From a checkpoint of a small transformer trained on Wikipedia: 3.71M parameters.
Each number is 128 + 32 x the weight over its row's rms, rounded and kept within 0 to 255. Layers, rows and columns count from 0. The size above them is the row's rms in percent of the matrix's.

# layer 4 attention query, 128x128, rms 0.168, rows 93-113, columns 0-63
size [103  65  75 129 124 154  73 135  92  86  86 122 132  79 124  78  81  87  76  68  72]
[[158  97 138 102 124 178 182  78 144 142 189  89 199  99 139 165 169  97 144  70 143 118 170 116 113 146 107 125 114 153  87 133 185  97 115  93  57 183 152 168 185 174 121 161 128 127 138 131 161  92 154 132 130  77 162 105 128 148 117 156 156 164  87 136]
 [ 68 177  64 106 149 102 114 110 114 111 134  46 161 132 113 158 162 110 124 141 120 167 109 105 120 139 157 108 121 151 110 120 110 101 126 123 152 151 194 129  65  72 153 129  56  92  78  96 137 144 110 151 112  76 166  85 136 130 206 140 109 145 141  72]
 [ 85 119  90 131 192  84 152  82 114 131  82  97 115 170 164 131 105 165 156 136 123 116 102 159 203  93 175 121 140 147 153  61 114 139 145 164 135 129 150  83  82  60  49 133  74  47 129  89  97 144 108 132 103 154 143 119 137  89 133 128 116 173 140  66]
 [137 125  95 119 129 120 116 139 108 152 106 109  94 154 131 178  86 102 102 117 134 112 175 123 113 182 159 119 112  97 181 171  55  99 131 132 111 128 101 144 132 135 137 144 128 119 150 135 129 113 129 115 171  85  94 153 142  98 204 188  98  57 118 147]
 [142  93 138 182 154 124 174 103 137 181  83 150 104 128 173 114 145 107 196 157 143  58 145 138 156 114 144 154  96 145 101 138 138 124 151 114 114  92 117 163 112 130 150 118 150 145 132 122 103 123 150 106  80 119 118 181 134 125  42 151 210 131 107 150]
 [109 116 101 183 153 127 177  81 106 192  55 131  70 104 127 141 140  92 165 178 115  89 162 137 155 111 176 148 101 160 145 147  98 106 166 101  88  87  85 151 143 122 161 120 142 154 145 110 122 139 130  89 108  87  87 181 150 115  87 181 158  87  91 139]
 [142  90 158 149  95 191 191 101 126 169  77 131 175  84 155 111 115  78 195  96 122 101 196 170 108 129 137 162 140 141 145 139 128 107 177 127  74  94  76 153 177 153 173 172 138 164 128 120 159 157 146 105 161 135 126 192  79 163  93 136 152 117  90 159]
 [140 173 115 116 138 129  79 156 139  40 175 105 173 143 136 108 131 189  56 100 100 179  82 133 144 129 125  78 149  71  98 104 143 145 114 158 161 173 178  79  88  81 112  87  97 111 117 132 120  92 147 163 113 157 160  68 133  87 175  74  76 180 165  79]
 [ 92 101 119 120 169  90 114 113 138 139 108 118 138 129 125 150 168 141 154 101 103  91 119 118 153 119 136 144 127 163 151 160 150 200 104 144 160 117  98 171 211 116 118 152 124 137  75 102 170  98 103 134 103 119 111 140 135 193 196 113 127  86  67 148]
 [148 162 182 142   7 140 165 179 110 142 153 130 110 114 116 143  64  97 152 150 165 129 139 145 161 114 127 143 135 130 134  63  74 152 103 112 141 174 142 119 101 178 108 183 130 150 140 137  60 145 130 138 190 126 123 121 139 123  96  91  93 129 123 147]
 [151 119 106 106  95 150 201 120 135 133 110  42 156 123 149  68  85 122 133 159  99 148 140 170 142  88 185  85 124 123 148 126  73 165 131 106 142 125 117 105 139  70  78 127  89 145 120 127 115 129 175 145 136 141 115 131 149 145 147 113 110 103  94  70]
 [117 201 101  96 192 122 106 174 161 160 205 141 218 132 109 166 132 143  99 116 118 111 120 115  86 165 101 152 131 180 138 133 176 157 131  90 127 149 165 113 100 144 137 120  77  83 181 166 153 164  85 142 112 105 156  72 124 165 176 105 122 157 163  95]
 [162  95 127 135  86 149 150  93  95 129  45 162  57 137 150 123  78  85 146 139 147 150 164 162 111 144 132 144 141  76 167 151  76  79 180 104 110 105  78 123 183 115 136 170 137 124  97 129 154 106 143 119 158 100 120 175 136 160 113 201 127  68 104 184]
 [158 105 145 144  76 149 144 137 145 157  80 170 113 125 136 130  68  95 163 124 178 130 178 126  85 150 120 160 142 137 174 176 116  82 161 112 126  95  56 145 185 135 145 155 147 144 125 155 186 126 123 132 187 135  86 195 106 173 139 139 130  62 102 204]
 [153 147 142  84  90 148  89 147 148  42 204 102 192 143 131  88 118 154  94  76 115 174  96 147 125 155 110  86 147  76  99  90 141 144 114 153 160 170 184  94 101 125  99 109  78 114 102 115 113 123 138 162 146 155 195  59 129 119 143  87 113 186 169  83]
 [157 162 150 129 127 135 113 131 101  74 132 178  77 136 141 134 142 131 101 145  86 179 110 165 103 115 154 126 119  55 132  80  79 145 100 162 134 147 158 102  34 138  91 113 125 103 109 168  81 118 151 119 115  77 160  73 127  41  46 116 124 160 137 101]
 [151  89 119 129  70 118 154 125 132 116 152 167 153 111 123 153 159 129 132  78 176 109 128 151 197 154 149 108 145 156 175  98 124 133 147 156  76 174 133 122 134 157  64 153 126 135 115 143  55 129 129 136 113 159 128 131  40 187 103 117 122 121 152 120]
 [145 147 154 135  37 156 120 120 184 116 118 213 123 174 120 124  89 110 107 155 150 152 130 155  74 125 129 132 182 106  89 151  69 138 147 131 138 136 126  98 101 169 131 130 170 144 159 140 177 140 151 149 198 136 187 123 119  99 139 145 133 166 135  74]
 [178  46  52 150 191 109 117 130 127 116  83 129  60 177 140 157  43 192 114 115 133 102 173 127 122 147  97 144 159 108 129 140  96 128 122 135 112  95 163 118 163 135  79 124 114 133  94 104 138 126 130 118  89 133 118  88  66 121  42 161 141 130 140 172]
 [165 150 164 198 141 163 149  96 178  96  97 141 104 177  94 128  85 151 156  77 104 130 145 109 133 143  99 120 104 139 133 157  77 136 110 150 195 150 111  90 179 134 167 135 189 196  62 118 114 115 143 131 126 128  94 120 165 112 111 137 136 122 102 130]
 [125 156  98 121 177 126 162 134 151 114 100 133  71 172 113  97 111 119 113 184 165 159 108 100 140  73  92 105  91 159 101 147 110 163  56  98 113 126 148  98 125 110 139  82 196 101 133 121 159 111 147 119  69 114 102 116  85  68  96 137  97 151 109  92]]
# layer 4 attention key, 128x128, rms 0.175, rows 93-112, columns 0-63
size [ 98 104  89 100  76 137  49 122  93  90  79 112 156  94 145 101  89  77  84  88]
[[122 159 148  63  76 101  63 174 105 117 117 140 106 173  97 109 111 130  99 120 109 140  99 130 131 124 127  77 118 110 100 189 102  96 126 135 157  95  82 132 131 140  52 188 180  93  91 110 123  94 154 147 160 158 157  86 106 134 152  93 128 136 122 123]
 [116 112 134 171 166 202 118  59 146 118 113 116 138 152 148 112 157 125 153 158 118 120 141 112 185  80 128 174 160 100 136 129 189 146 151 172  98 136  84 146 144 137 130 126 105 145 111  77  95 163  87 114 142  75  93 142 115 144 126 144 152 141  78 183]
 [112  73 124 215 154 107 147 117 126 143  96 144 119 103 118 171 105 126 127 173 109 159 135  92 143 113 137 115 151 135 126 126 155 138 139 136 138 124 148 116 160 123 189 120 104 170 160  85 143 174  35  77 155 130  76 168 105 160 108 119 138  75 113 131]
 [143 126 127 166 122  69 146 122 134 161 139 137 136 104 151  88 117 124 131 166 130 109 113  59 123  96 124 134 188 147 140 162 123 126 161  40 134  73 161 150 136  90 141 170 159  96 123 133  85 159 140 100  87  89 125 174 135 126 124 151 165 170 181 156]
 [151 103 117  93 177  65 121 175 118 192 137 135 183 108 144 145  93 132  93 206 138  78  90 118 115 165 171  84 149 154 149 130  84 147 124 113 184  21 107 161  86  93 132 130 144  99  95 143 122 101 134 108 127 108  77 141 158  80 117 118 151  85 143  92]
 [144 100 136 177 151 107 180 109  66 179  74 139  92 110 176 122 131 105 155 169 140  86 122  82 115 132 141 158 123 136 146 181 116 111 173  70 119  69 102 147 142 124 155 161 162 105 125  95  88 109 150 109 110  81 110 186 163 121 131 188 181  78 124 158]
 [183 175 127 144 145 123 160 168 103 126 100 138 154 126 117 140 108 128 108 163 107  99 150 130 106 151 143 129  99  95 145 184 149 111 190 106 166 117 142 128 125  68 127 121 146 144 123 105  38 112 136 154  97 142 142 173 139 118 155 166 182 155 125 169]
 [117 141 103  65 130 109  46 189 157  93 204 125 161 118  86 131 122 161  90  95 136 168  97 166 134 140 145 107 103 122 128  78 142 139  54 152 117 169 163 119 127 135  91 116  98 139 131 153 158 143 101 141 166 173 126  64 122 153 133  92  64 134 130 102]
 [121 192 165 165  58  88 161 128 168 147 147 150 116 144 136 125 145  98 141 103 146 128 165 115 104 155  68 156 186 154 130 130 167  51 125  78 112 161 139 149 164 149 103 179 129 178 152 117 141 163 141 134 151 129 127 174  94 181 131 151 140 161 147 110]
 [128 144 177 170 106 156 121  57 101  93 160 137 118 134 122 106 200 118 126 137 148 130 128  72 169  96  99 148 112 115 167 162  77 112 125 120  85 105  84 169 137 114 127  99 169 138 141 136 185  78 156 117 120 150 110 128  80 104 116 146 183 214 179 146]
 [136 167 132 174 180 138 145  94 115  99 113 131 106  52 139 129 130  81  56 123 156 160 110  88 149 140 132 123  71 157 122 176  73 107 147 174 122 151 111 122 149 123  90  97 165 138 190 167 125  62 110 134 153  61 139 131 151  79 192 174 127 188 124 154]
 [150  62 121 166 145 113 163  69 119 169  51 137 128  89 152 155 103 120 186 145 116 139 179 101 135 104 163 123 109 170 176 200  96 106 179 100  73  84  83 158 154 141 142 165 157 126 164 125 148 130 124 118 160 131 100 184 135 139 123 162 164 112 118 199]
 [145  93 139 174 143 113 184 104  69 169  77 127  84 123 161 143 148 110 167 148 153  93 167  91 122 123 151 143 136 116 132 180 112 100 188  71 133  87 120 164 138 135 164 179 145  95 108  98 109 145 153 103 101  95 132 204 131 150 147 176 184 107 136 166]
 [161  97 125 155 128 156 180 115  58 160  69 154 104  92 166 134 128 105 188 168 139 101 177 112 137 154 150 132 137 137 130 192 125  79 166 108 122 103 126 158 138 130 129 140 144 116 132 122  88 124 161 135 140 107 148 176 134 124 149 178 189  94  93 163]
 [120 168 123  80 116 143  85 155 177  85 179 112 162 150  95 153 127 134  80  85 102 174 118 160 130 112 107 107 124 100 118  61 163 162  90 174 136 184 163 111 132 118 123  91  82 168 134 149 150 111 101 137 131 173 137  63 110 131 130  76  72 175 147 104]
 [157  55 141 138 122 144 188  84  80 205  81 130  98 122 108 115 143 102 195 149 146 100 113  96 183 134 148 139 115 146 160 175 105 114 136 111  76 107  72 156 155 163 155 190 158 132 104 107 131 126 153 112 145  94 106 207 106 164 119 170 187  88 122 148]
 [ 88 135 142 138 145 112 161 131  49 123 128 114 101 107 137 155 151 111 148 147  98 112 101 120 103 129 104 144 152 140 135 119 201  40 110  86 143 116 131 155 144 131  52 102 105  74 135 113  83 158 190 134 128 128 125 175 183  91  92 129 179 172 169 130]
 [133 144 169 154 109 201 101 160 104 140 150  96  98 114 160 135  85 145  98  98 100 127 103 137 145 136 102 130  26  88 123 106  49 123 114 171 103 116 168 132 161  96  45  72 155 152 133 125 124  94 164 128 111 119 115  87 106 129 135 157 137  96  90 146]
 [ 89 155 140 105 148  91 191 128 100 158 151  93 102 107 165 185 136 128 181  99 143 152 100 116 129 111 148 135 153 164  79 136 161 130 149 106  74 127 103  97  57 137 153 126  81 111 149 149 128 191 136 151 161 103  91 181 177 121 124 106 135 134 198 108]
 [ 92 158  78 131  53  80 117 166 198 144 150 131 127 152 148 180 190 124 133 110 142 144 162 169 133 105 146 131  98 121 189 115  93 104 138  73 144  96 136  83 133 146 105 158 101 168 111 120 119 142 112 147 127 140 130 174  79 190 113 168 164 136 171  84]]
# layer 4 attention value, 128x128, rms 0.165, rows 64-95, columns 0-63
size [ 75  90  86  81  75  82  94  84  92  78  64  88  82  89  73  77  79 101  92  74  90  83  82 103  75  67  76  81  97  98  76  78]
[[125 107 101 114 105  71 108  82 102 135 138 106 134 137  76 107 153  73 134 116  67 100 112 112 125 144 129 163 113 161 142 111 139 177 124 158 164 130 134 163 190 136 157 117 108 145 154 104 131  99 105 114 113 157 165 147 147 115 140 148 128  95  96 161]
 [138  79 164  83  91 106 117 103 143 125 109 139 123 111  54  96 100 110 169 164 111 147  54  65 116 130 165 165 124 184 150 110 131 178 137 146 160 133 104 111 109 157 143 178 137  77  79 130  97 122 149 148 147 101 154 154  65  96 127 115 116 180 116  97]
 [136  98 129 141 113  61 119 144  95 159 114 107 129  97  57 130  86  64  86 103  91 102 101 110 119 191 111 104 101 170  94 109 121 181  93 180 190 127 113 149 132 111 198 128 138 153 156 179 156 132 124  92 130 141 156 158 107  88  76  85 148 132 113 142]
 [144 126 178 115 109  97 117 133  92 146 102 165 119  81 135  95 148 130  87 104 105  93 129 115  91  94 193 157 155 130 132 131  90 105 119 160 149 120 144 155 108 119 211 136 185 161 165  69 165  73 122  71 119 174 134 107 101 135 100 117 123 149 115 140]
 [100  95 139 106 104 177 133 148 114 148 121  93 121 146 194 155 111 176 106 106  93  85 139 122 150 193  72 137  90  99 140 123  86 122  93 173 150 133  96 181 108  71 128 129 139 182 187 142 200 133 139 111 149 171 110 138 107 157  73 118  70  97 107 152]
 [150 145 137 167  99 113 101 140  99 138 146 141 144 111  97 104 104  89 128  84 191 130 130 149 111 149  35  72  81 130  71 169 150 134 129  86  66 123 119 133 140 170  47 124 122 144 168 116 102 195 114 122 117 147 164 161 179 112 160 117 140 131 115 131]
 [107 110 142 106 152 107 123 142 136 112 113 149  95 141 192 125 174 203 119 167 120 130 136 121 139  95 182 192 198  98 169 124 100  70 124 113 132 106 139 131  70 140 171 144 157 138 143 107 179  76 173 125 105 114  69 104  67 134  95 102 124 137 156  80]
 [140 110  94 143  97 101 112 109 115 121 130 144 107 138 112 152  75 100 180 112 145 164 121  86 111 193  86  89 149 151 123 131 153 176 104  80 135 147 103 118 126 165  75 150 104 107 116 135 142 143 153 166 108 100 175 173  12 153 151 123 181 146 171  74]
 [120 101 154  74 161 126 119  97 168 112  96 132 127 162 157 106 145 164  87 144  85 108  94 150 188  68 183 179 132  91 204 114 107  82 118 162 172 113 130 149  95  66 147 119 170 124  66  86 128  64 135 125 100 119 113  96 104  69  90 124 129 165 133 127]
 [105 151 106 194  83 174 178 107 131 127 162 127  92 131 130 183 118 152 197 129 122 145 190 106 128 176  87 136 149 171 115 100 100 147 128 124 121 172 139 147 128 131 196 149 109 134 153 175 158 159 128  86 142 148  95 174 142 146  70 152  93 103 110 154]
 [ 83  97 121 137  41  69 135 128 100 150 128 110 123 119 100 105 130 115 122 116 105 104 119  87 109 158 103 120 187 189 121  98  73 132 103 169 134 159 132 118 123 110 164 109 107 131 158 166 131 117 129 120 138  91 122 163  78 129  69  96 134  68 138 118]
 [173  98 134 142 151 183 120 117 134 130 136 126  83 152 122 119  84 125 148 100 156 127 127  91 154 165 111 145 123  91 150 146 211 110 113 141 140 120 111 179 108 162 116 166 154 119 162 114 142 141 119 105  90 197 100 165 110 133  86 147 108 205 108  81]
 [107 136 118 172 150 111 126 184 116 157 138  87 107  95  74 133 118 100 141 119 141 128 163  60 103 196  81 107 136 144  67 117 155 205 101 120  92 134 124 123 133 148 190 118  80 153 211 199 137 187 132  94 156 141 102 165 126 132 125 111 116  86 145 135]
 [130 144 162 174  84 174 134 149 123 142 140 122 149  94  91 138  80  74 154 100 181 132 112 138 112 162  49  68  61 153  74 142 140 146 121 125  77 138 103 103 159 149  70 133 108 143 158 170  94 205 106 119 165 136 159 158 201 121 145 108 128 103 109 164]
 [130 154 122 160 132 110 113 188  94 165 124  84 118  89 109 148  88 124 124  88 173 131 135  92 118 195  69  89 109 127  87 141 154 204 101 115 103 110 110 143 107 158 106 115  84 143 224 152 122 212 144 117 144 144 100 177  96 129 139 102 118 117 169 107]
 [139 107 167 130  99 139 103 146  69 135 121 146 156 143 181  95 109 148 101 142 157  86  96 185 130 119  77  61 103 150  83 166  92  51 130 128 134 118 106 124 111  90  17 119 159 124 118 113  87 134 127 137 172  88 154 127 136 165 103  75 128 116 126 139]
 [154 189  83 150 151  97 121 140  95 129 121  98 130 121  97 117 152 109 170 105 140 176 161 140  96 151 174  91 195 132 106 124 172 191 150  96 126 135 166  78 155 173 141  98  69 109 133 169  93 143 131 146 116  89 123 143  85 156 190 126 157 127 180  94]
 [105 118 159 108  50 157 130  76 110 110 112 172 103 106 119  84  94 111 154 137  99 127  97  31 107 141 144 113 160 183 137  92 110 153 105 157 113 183 123 119 142 105 120 142 135 116  65  99  97  81 110 160 154 102 186 136  66 174 178 117 124 125 127 149]
 [132 113 163 114 103 150 100  99 128 118 147 173 181 148 127 147  75 108 129  94 173 112 115 168 130  82  98  51  47 124 140 169 141  80 121 110 105 116 105 131 139 125  39 143 174 124  87  94 127  83 102 180 124 124 177 113 145 120 142 141 168 175 102 153]
 [119 149  97 103 121 195 119 104 168 109 157 138 161 145  85 120 156 145 134 155 139 124 127  85 111 108 117 105  88  96  86 154 120 137 168 138 159  92 129 143 184 115  81 182 129 132  88 164  94  72 117 125 118 149 155 109 202 106 130 139  71 129  52 168]
 [115 140 151 102 117 128 117  75 140  98 132 176 138 122 166  75 188 152 111 132 106 116  89 181 108  46 155 142 142 107 125 154  97  48 162 123 100 131 129 140 126 120  59 122 158 121  92  28 102 110 113 133  96 128 155  83 209 137 158 132 105 109  80 141]
 [151 131 140  91 174 125  94 122 142 105 102  88 146 160 152 123 112 123  78 128 113 110  96 238 151 120  74 119  66  70 133 147 172 129 144 112 145  81 106 111 120 162  68 127 110 152 156 165 129 125 139 175 161  99 182 112 210  97 124 104 158 129 134  88]
 [121 149 177 122 148 130 135 156 169 153 129 103 164 131 195 113 143 128 120 134 139  79 179 212 182  81  55 189 122  94 137 147 117 133 117 152 127 140 119 128  68  12 161  80 133 139 160 143 188 120 144 102 120 175  86 106 110  91 106 164 119 117 121 159]
 [ 86 128 160 146 124 199 140 199 138 131 137 115 155 133 165 116  93 142 123 133 206 132 142 138 138 127  71  55  71  96 103 146 133  87 101 111  47 130 120  98 126  98  59 105 133 135 149 154 112 168 116 150 147 100 119 107 181 123 131  96 129  94 142 141]
 [124  63 167 115  64 168 120 131 150 130 118 143 113 147 136 165  68 159 133 114 133 107 111  93 138 161  94 109  89 143 116 125  77 114  96 152 146 124  88 139  95 134 122 176 163 149 159 145 160 123 141 127 136 131 126 136  73 128  64  95  88 146 110 111]
 [ 79 137 127 132  95  96 102 153  93 121 121 112  87 167  46  87 136 121 109 108 101 102  90  92  76 155 143  87 141 129 103 138 156  87 131 155 139  93 146  92 167 171 112 125 148 106 129 216  32 123 118 140  79 111 113 151 170 107  98  81 131 129 136  97]
 [175 129  73  98 175  93 133 115 118 119 129 176 124 104 151 169 142 150 111 149  87 168 210  82  93  96 195 172 222 154 144 112 104 156 156 123 157 151 156 132 105 132 167 136 140  98 150  83 188 114 128 135 132 133 123  89  53 130 151 169 124 144 132 148]
 [137 158 133 138 128 145 158 166 122 161 135  65 117 114 126 132 107 105 151 127 144 182 117 146 137 156 198 106 155 121 115 112 165 161 108 145 169 129 146  73 204 164 130 165 107 154 152 220 161  73 166 117 103 118  91 152  71 169 106  91 165 142 140  70]
 [155 127 118  95 165 136 137 155 136 134  88 127  79 109 174 113 129 171 133 164  81 178 133  66 118 149 187 182 195 128 147  91 132 200 127 128 165 144 145  98 123 144 140 155  91 142 175 151 188 106 165 135 173 107 107 115  36 188 162 102 123 109 147  97]
 [129 127  53 109 166  47 114 170  80 132 120 138 113 123 167 154 133 164  63 153  86 141 197 100  66 147 137 133 207 103 139 125 104 129 127 125 161 115 132 127  82 106 165 117 126 122 158  93 227 155 155 115 119 122 109 106  33 154 125 141 116 101 148 122]
 [ 98  64 138  82 164 150  97 142 115 117 114 131  81 174 185 119  95 189  67 155  96  97 142 104 159 121 147 127 110  85 172 107 108  80  66 163 141 118 117 156  80  52 148 132 186 125 131 105 158  51 140 108 102 104 102 102  97 124  57  86 110 134 124 118]
 [118 151 135  98  99  58 116  89 121 123 104 137 131  98  52 116 156  66 109  95  82 111 115 129 109  96 180 124 146 140 146 116  87 178 144 152 156 117 159 159 146 111 177  68 127 128  90  84  70  95  81 133 122 126 135 124 133 156 187 173 117 130 133 192]]
# layer 4 attention output (transposed), 128x128, rms 0.166, rows 64-95, columns 0-63
size [ 82  90  96  87  71  92 100  90 100  85  63  90  91  92  84  76  80 101  98  64  96  87  85 105  74  68  83  82  97  89  87  80]
[[130  57 125 150 183 128 130 172 105 103 114 114 129 112 154 111 106 176 167 115 137 166 157  87 137 158 141 117 142 172 133 102 120 171 103 178 126 135 134 109  61 106 119 185 137 110 132 144  95 126 105 160 136  96 110 136 125 117 114  54 128 139 112 183]
 [112 179  92 106 126  95 150 187 154  97  89 134  85 122  68 194  98 120 122 172 159 124 119 116 107 123 127 111 133 100 187 172 118 153 146 142  87  99 106 119 161 124 145 135 146 191 113 127 163 141 145 117 161 102 110 200  83  95 109 175 144 139 145 108]
 [128 102 134 157 175 142 143 115 135 110 113 112 161  92 105 152 122 127 184 124 120 156 148 127 152 131 140 110 179 156 118 149  87 183 130 203 142 165 118 103  89  83 124 195 104 146 157 148  99 123  95 161 177  99 136 123 135  77 126  88 143 165 101 128]
 [116 123 117 119 147 115 115 102 136 107 134 105 121 105 146  84 105 158 118 117  96 150  74 202 126 153 168 168 184 125  77 146  67 126 198 158 139 123  88  82 132 125 168 117 175 143 120 156 140 161 155 203 151  95  86  66 205  92 149 124 115 110 131 138]
 [119 146 138 125 147 144  58 122 144 113 131 200 143 142 131  97 142 111  98 160  78 145  68 168 140  81 168 117 177 118 101 116  93 103 131  99 164  83 160 112 171 160 127 162 119  97 132 134  97 168 102 156  85 122 175 116 190 101 170 140 140 191 113 102]
 [114  88 119 125 159 160 176 121 147 162 107  96 144 131 148 135 152 115 170 102  90 129 119 126 166 141 110 157 139 165 104  80 149 141 123 167 123 188 172 129  98 103  95 174  81 137 123 118  67 143  89  96 102  93 163  82 135 151 121  42 122 153 105 141]
 [139 193 111 112  92 119  91  78 130 103 149 137 119 134 118 108 108 126  79 160 126 115  96 175  89 122 155 151 146  85 104 157 103 130 155  98 162  71  99 138 188 135 154  77 166 118 121 132 163 148 166 155 139 149  94 133 183 127 159 191 113  88 154 118]
 [ 85 100  85 180 182 120 169 119 126 138 104 131  97 103  90 186 144 101 170 133 130 107 140  93 101  87 128 151 106 178 130  89 154 173  82 181 146 127 146 125 118 107 101 158  81 119 174 143 110 152  63  99 115 105 165 129 137 147  99  97 121 144 122 113]
 [137 164 152  66  66 135 129 128 103  84 145 111 155 122 132 122 118 149  75 140 118 146  89 160 120 160 116 113 121  99 151 182 111 114 166  89 100  67 101 128 164 159 161 100 183 148 100 153 182 131 197 179 126 172  90 126 144 109 130 172 114  69 154 147]
 [142 122 127 171 192  83  43 111 110 160 137 162  80 143  78 159 138 100 130 170 140 116 150  77 101  87 143 115 125 122 144 107 109  79  75 112 183 151 128 134 154 155 100 163 133 101 147 109  94 109  89 120 148 138 184 127 106 122 150 133 143 193  76  41]
 [138 127 164 134 168 120  97  99 140 112 111 221 110 110 101 188 114 112 155 151 166 138 152 133 112 112 194  98 171 123 156 150 124 135  97 155 155 138 149 153 131  78  69 209 116 136 153 130 144 115 115 153 185  97 175 106 119 136 114 129 156 191 118  45]
 [ 98 161  88 107 125 106 146  97 104 154  97  60 129  84  92 136 110  85 120 197  76 148  47 127  86 119 111 169 126 142 138 102  80 144 151 140 100 100 122  95 183 161 152 132 122 119 139  92  97 131 133 111  86 107 171 121 170 129 145 135 109 118 138 139]
 [157 122 123 180 173 126 116 108 152 147 135 138 129 117  83 137 153  80 172 142 125 121 168 108 129  97 122 102 155 135  88  80 146 151  70 175 160 170 157 133  92  98 121 167  77  94 166  95  84 119  63  72 154  81 164 141 124 125 129  78 160 208 101  74]
 [127  93 110 136 159 162 162 146 145 161 111 121 142 135 143 152 156 105 153 115 117 117 156 105 181 133 100 122 144 156 119  94 152 119 109 148 105 217 186 138  89 117 103 164  75 132 125  91  66 121  76  73 107 112 187 117  97 123 125  73 145 188 109 119]
 [125 147 125 159 160 142 143  94 178 144 137 123 163 120 101 146 157  74 180 153  99 104 139 108 141  82 101 109 154 143  97  84 160 160  99 155 145 160 179 127 124  76 113 155  53 125 171 102  75 132  77  70 115  72 168 124 125 138 131  80 158 186 100 110]
 [ 93 102 161 125 117 194 140 113 151 153 103 136 155 131 184 137 119 101 136  81  95 135 113 192 161 153 141 131 153 118 132 141 144  94 180 138 113 208 166 143 163 112  84 151 113 135  74 128  95 161 139 155  55 157 192  38 112  82 111 116 135 118 142 156]
 [133 110 114 188 160 103 148 135 150 156 152 146 124 107 119 154 141 124 189 116 167  91 192  73  93  91 105 121  91 163 134  90 176 146  84 170 149 134 124 144  98  79 101 122  75 132 189 137 115 102  84  91 168  94 113 166  84 170  96  85 150 148 117 112]
 [ 92  75  93 137 180 121 125 217 108 106 117 163  66 102 117 147 133 124 106  98 166 147 109 123 114 124 177 125 110 132 138 110 135  89 107 175  78 159 135  92  83 152 123 134 140 129 117 145 140 131 112 145 138  77 132 111 122 118 115 105 139 164 136 124]
 [ 65 114 125 115  95 160 182 140 120 140  95 137 113 120 163 123 153 140 101 109  97 135  86 168 142 183 120 168  91 169 131 137 127  83 146 115  81 168 143 112 125 149 122 138 152 135  78 138 131 188 170 151  72 181 129  67 170 136  95 137  97  74 139 160]
 [132 138 131 125 104  90  74 218 106 135 131 104  83 149 106  28 154 116 139 182 161 110  80 133 163 132 104 157  88 121 174 102 107 107  98  81 146 118  95 174  73 146 199 103 145  87 113 169 137 106 160 117 133 134  80 156 104  94 147 175 156 153 147 123]
 [127  91 127  75  97 155 131 176 114 106 125  99 130 164 220  77  92 177 105  78 139 143  96 147 157 186 140 172 119 127 144 145 125 105 183 108 111 132 128 135 118 162 129  99 168 155  77 157 139 124 168 170 102 130  94  69 133 128 139 108 110  76 152 197]
 [130 144 131 124  92 188 181 137 129 134  92  95 210 119 146 123 145 121 138 135 113  86 127  84 166 163 105 102 117 170 130 107 141 153  95 136 105  78 177 170 123  74 116 128  86 120 108 118 111 171  98 106  32 170 120 169  98 153 114 130 140 100 112 169]
 [134 110 150  91 106 132 114 132 180 109 133 157 173 148 123 114 125 167 110 134  77 157  99 165  93 154 133  74 125 135  84 114 134  83 140  89 143  74 125 126 173 204 148 127 137 144  91 118 113 174 122 164 116 153 155  95 189 173 134  97 126 123  89  84]
 [141 148 145  99  74 178 139 109 144 159 143 153 149 155 143 128 190  80  88 103  97 112  92 185 153 119 103 119 132  85  88 102 175  81 130  88 105 192 191 156 134 156 109 123  83 108  90  98 121 133 142  63  98 159 183  87 138 155 130 124 140 177 160  85]
 [ 95 205 116 121 130 164  93 108 140 106 119 185 107 131  99 131 146  89  70 194  82 128  68 172 126 106 146 147 163  72 131 154  77  92 145 111 122 125 156 113 180 153 128 145 146 137 119 126 140 169 137 128 111 147 154 144 180 103 175 180 117 158 139  65]
 [155 145 121 173 125 101 122  87  88 132 124 130 137  60 123 109 117  95 147 180 159 108 119 114 119 118 118 140 145 154 182 117 146 164 106 176 128 159 136 176  85  54  94 164  66 111 146  88 149  77 139 111 126 126 182  88 108 152 108 133 190 151 175 100]
 [124 123 134 142 132 104  90 135 133 128 159 126  74 141 105  78 131 133 129 116 158 125 136 142  74 104 171 125  99  70 122 163 118  99 144 124 163  72  76 103 163 155 162 103 193 147 151 161 170 132 154 150 171 123  41 174 161 137 148 165 110  96  96 158]
 [114 170  77 153 128  65  97 106 138 121 111 168 139 105  92 193 104 135 154 135 140  78 173 111  96 115 134 127 133 150 158 129  87 154 153 156 143 111  87 149 110  61 161 108  77 124 181 161 163 121 102 133 193 144 135 159  99  87 103 175 144 163 143  70]
 [123 170  80 134 151  91  84 168 176 106 150 152 122 121  88 149 112 118 125 125 170  82 150 110  94  74 160  74 130  87 122 131 128 134 143 146 143  46 101 134 133 102 143  88 108 142 158 163 154 142  78 112 155  92  91 217 104 112 149 167 161 154 119 145]
 [144 128 184 151 121 105  81  59 168 134 173 135 116 147  95  92 169  77 165  97 150 137 132 189 115  77 177  89 133 101  73 158 120 138 144 121 192  75 109 126 173 105 124 119 141 127 179 182 130 148 132 152 166 101 104 141 202 130 154 139 147 139 126 116]
 [109 169 157 117  87 151  94  94 102  92 144 132 140 114 102  80 132 109  54 137  98 154  50 171  98 121 159 109 156  71  99 145  95  97 144 106 113  96 131 112 172 172 141 124 164 116 119 138 156 141 174 167 113 175 116  99 192 101 144 192 116 120 158 111]
 [128 102 186 132 166  94 158 173 148 112 164 113 124 132 131 112 113 174 171 116 136 181 148 108 139 164 109 112 116 174 135 146 149 106 121 127  65 144  89  91  81 100 148 160 179 156 122 130 169 146 148 149 151  88  89 111 107 135 122  96 131 122 114 143]]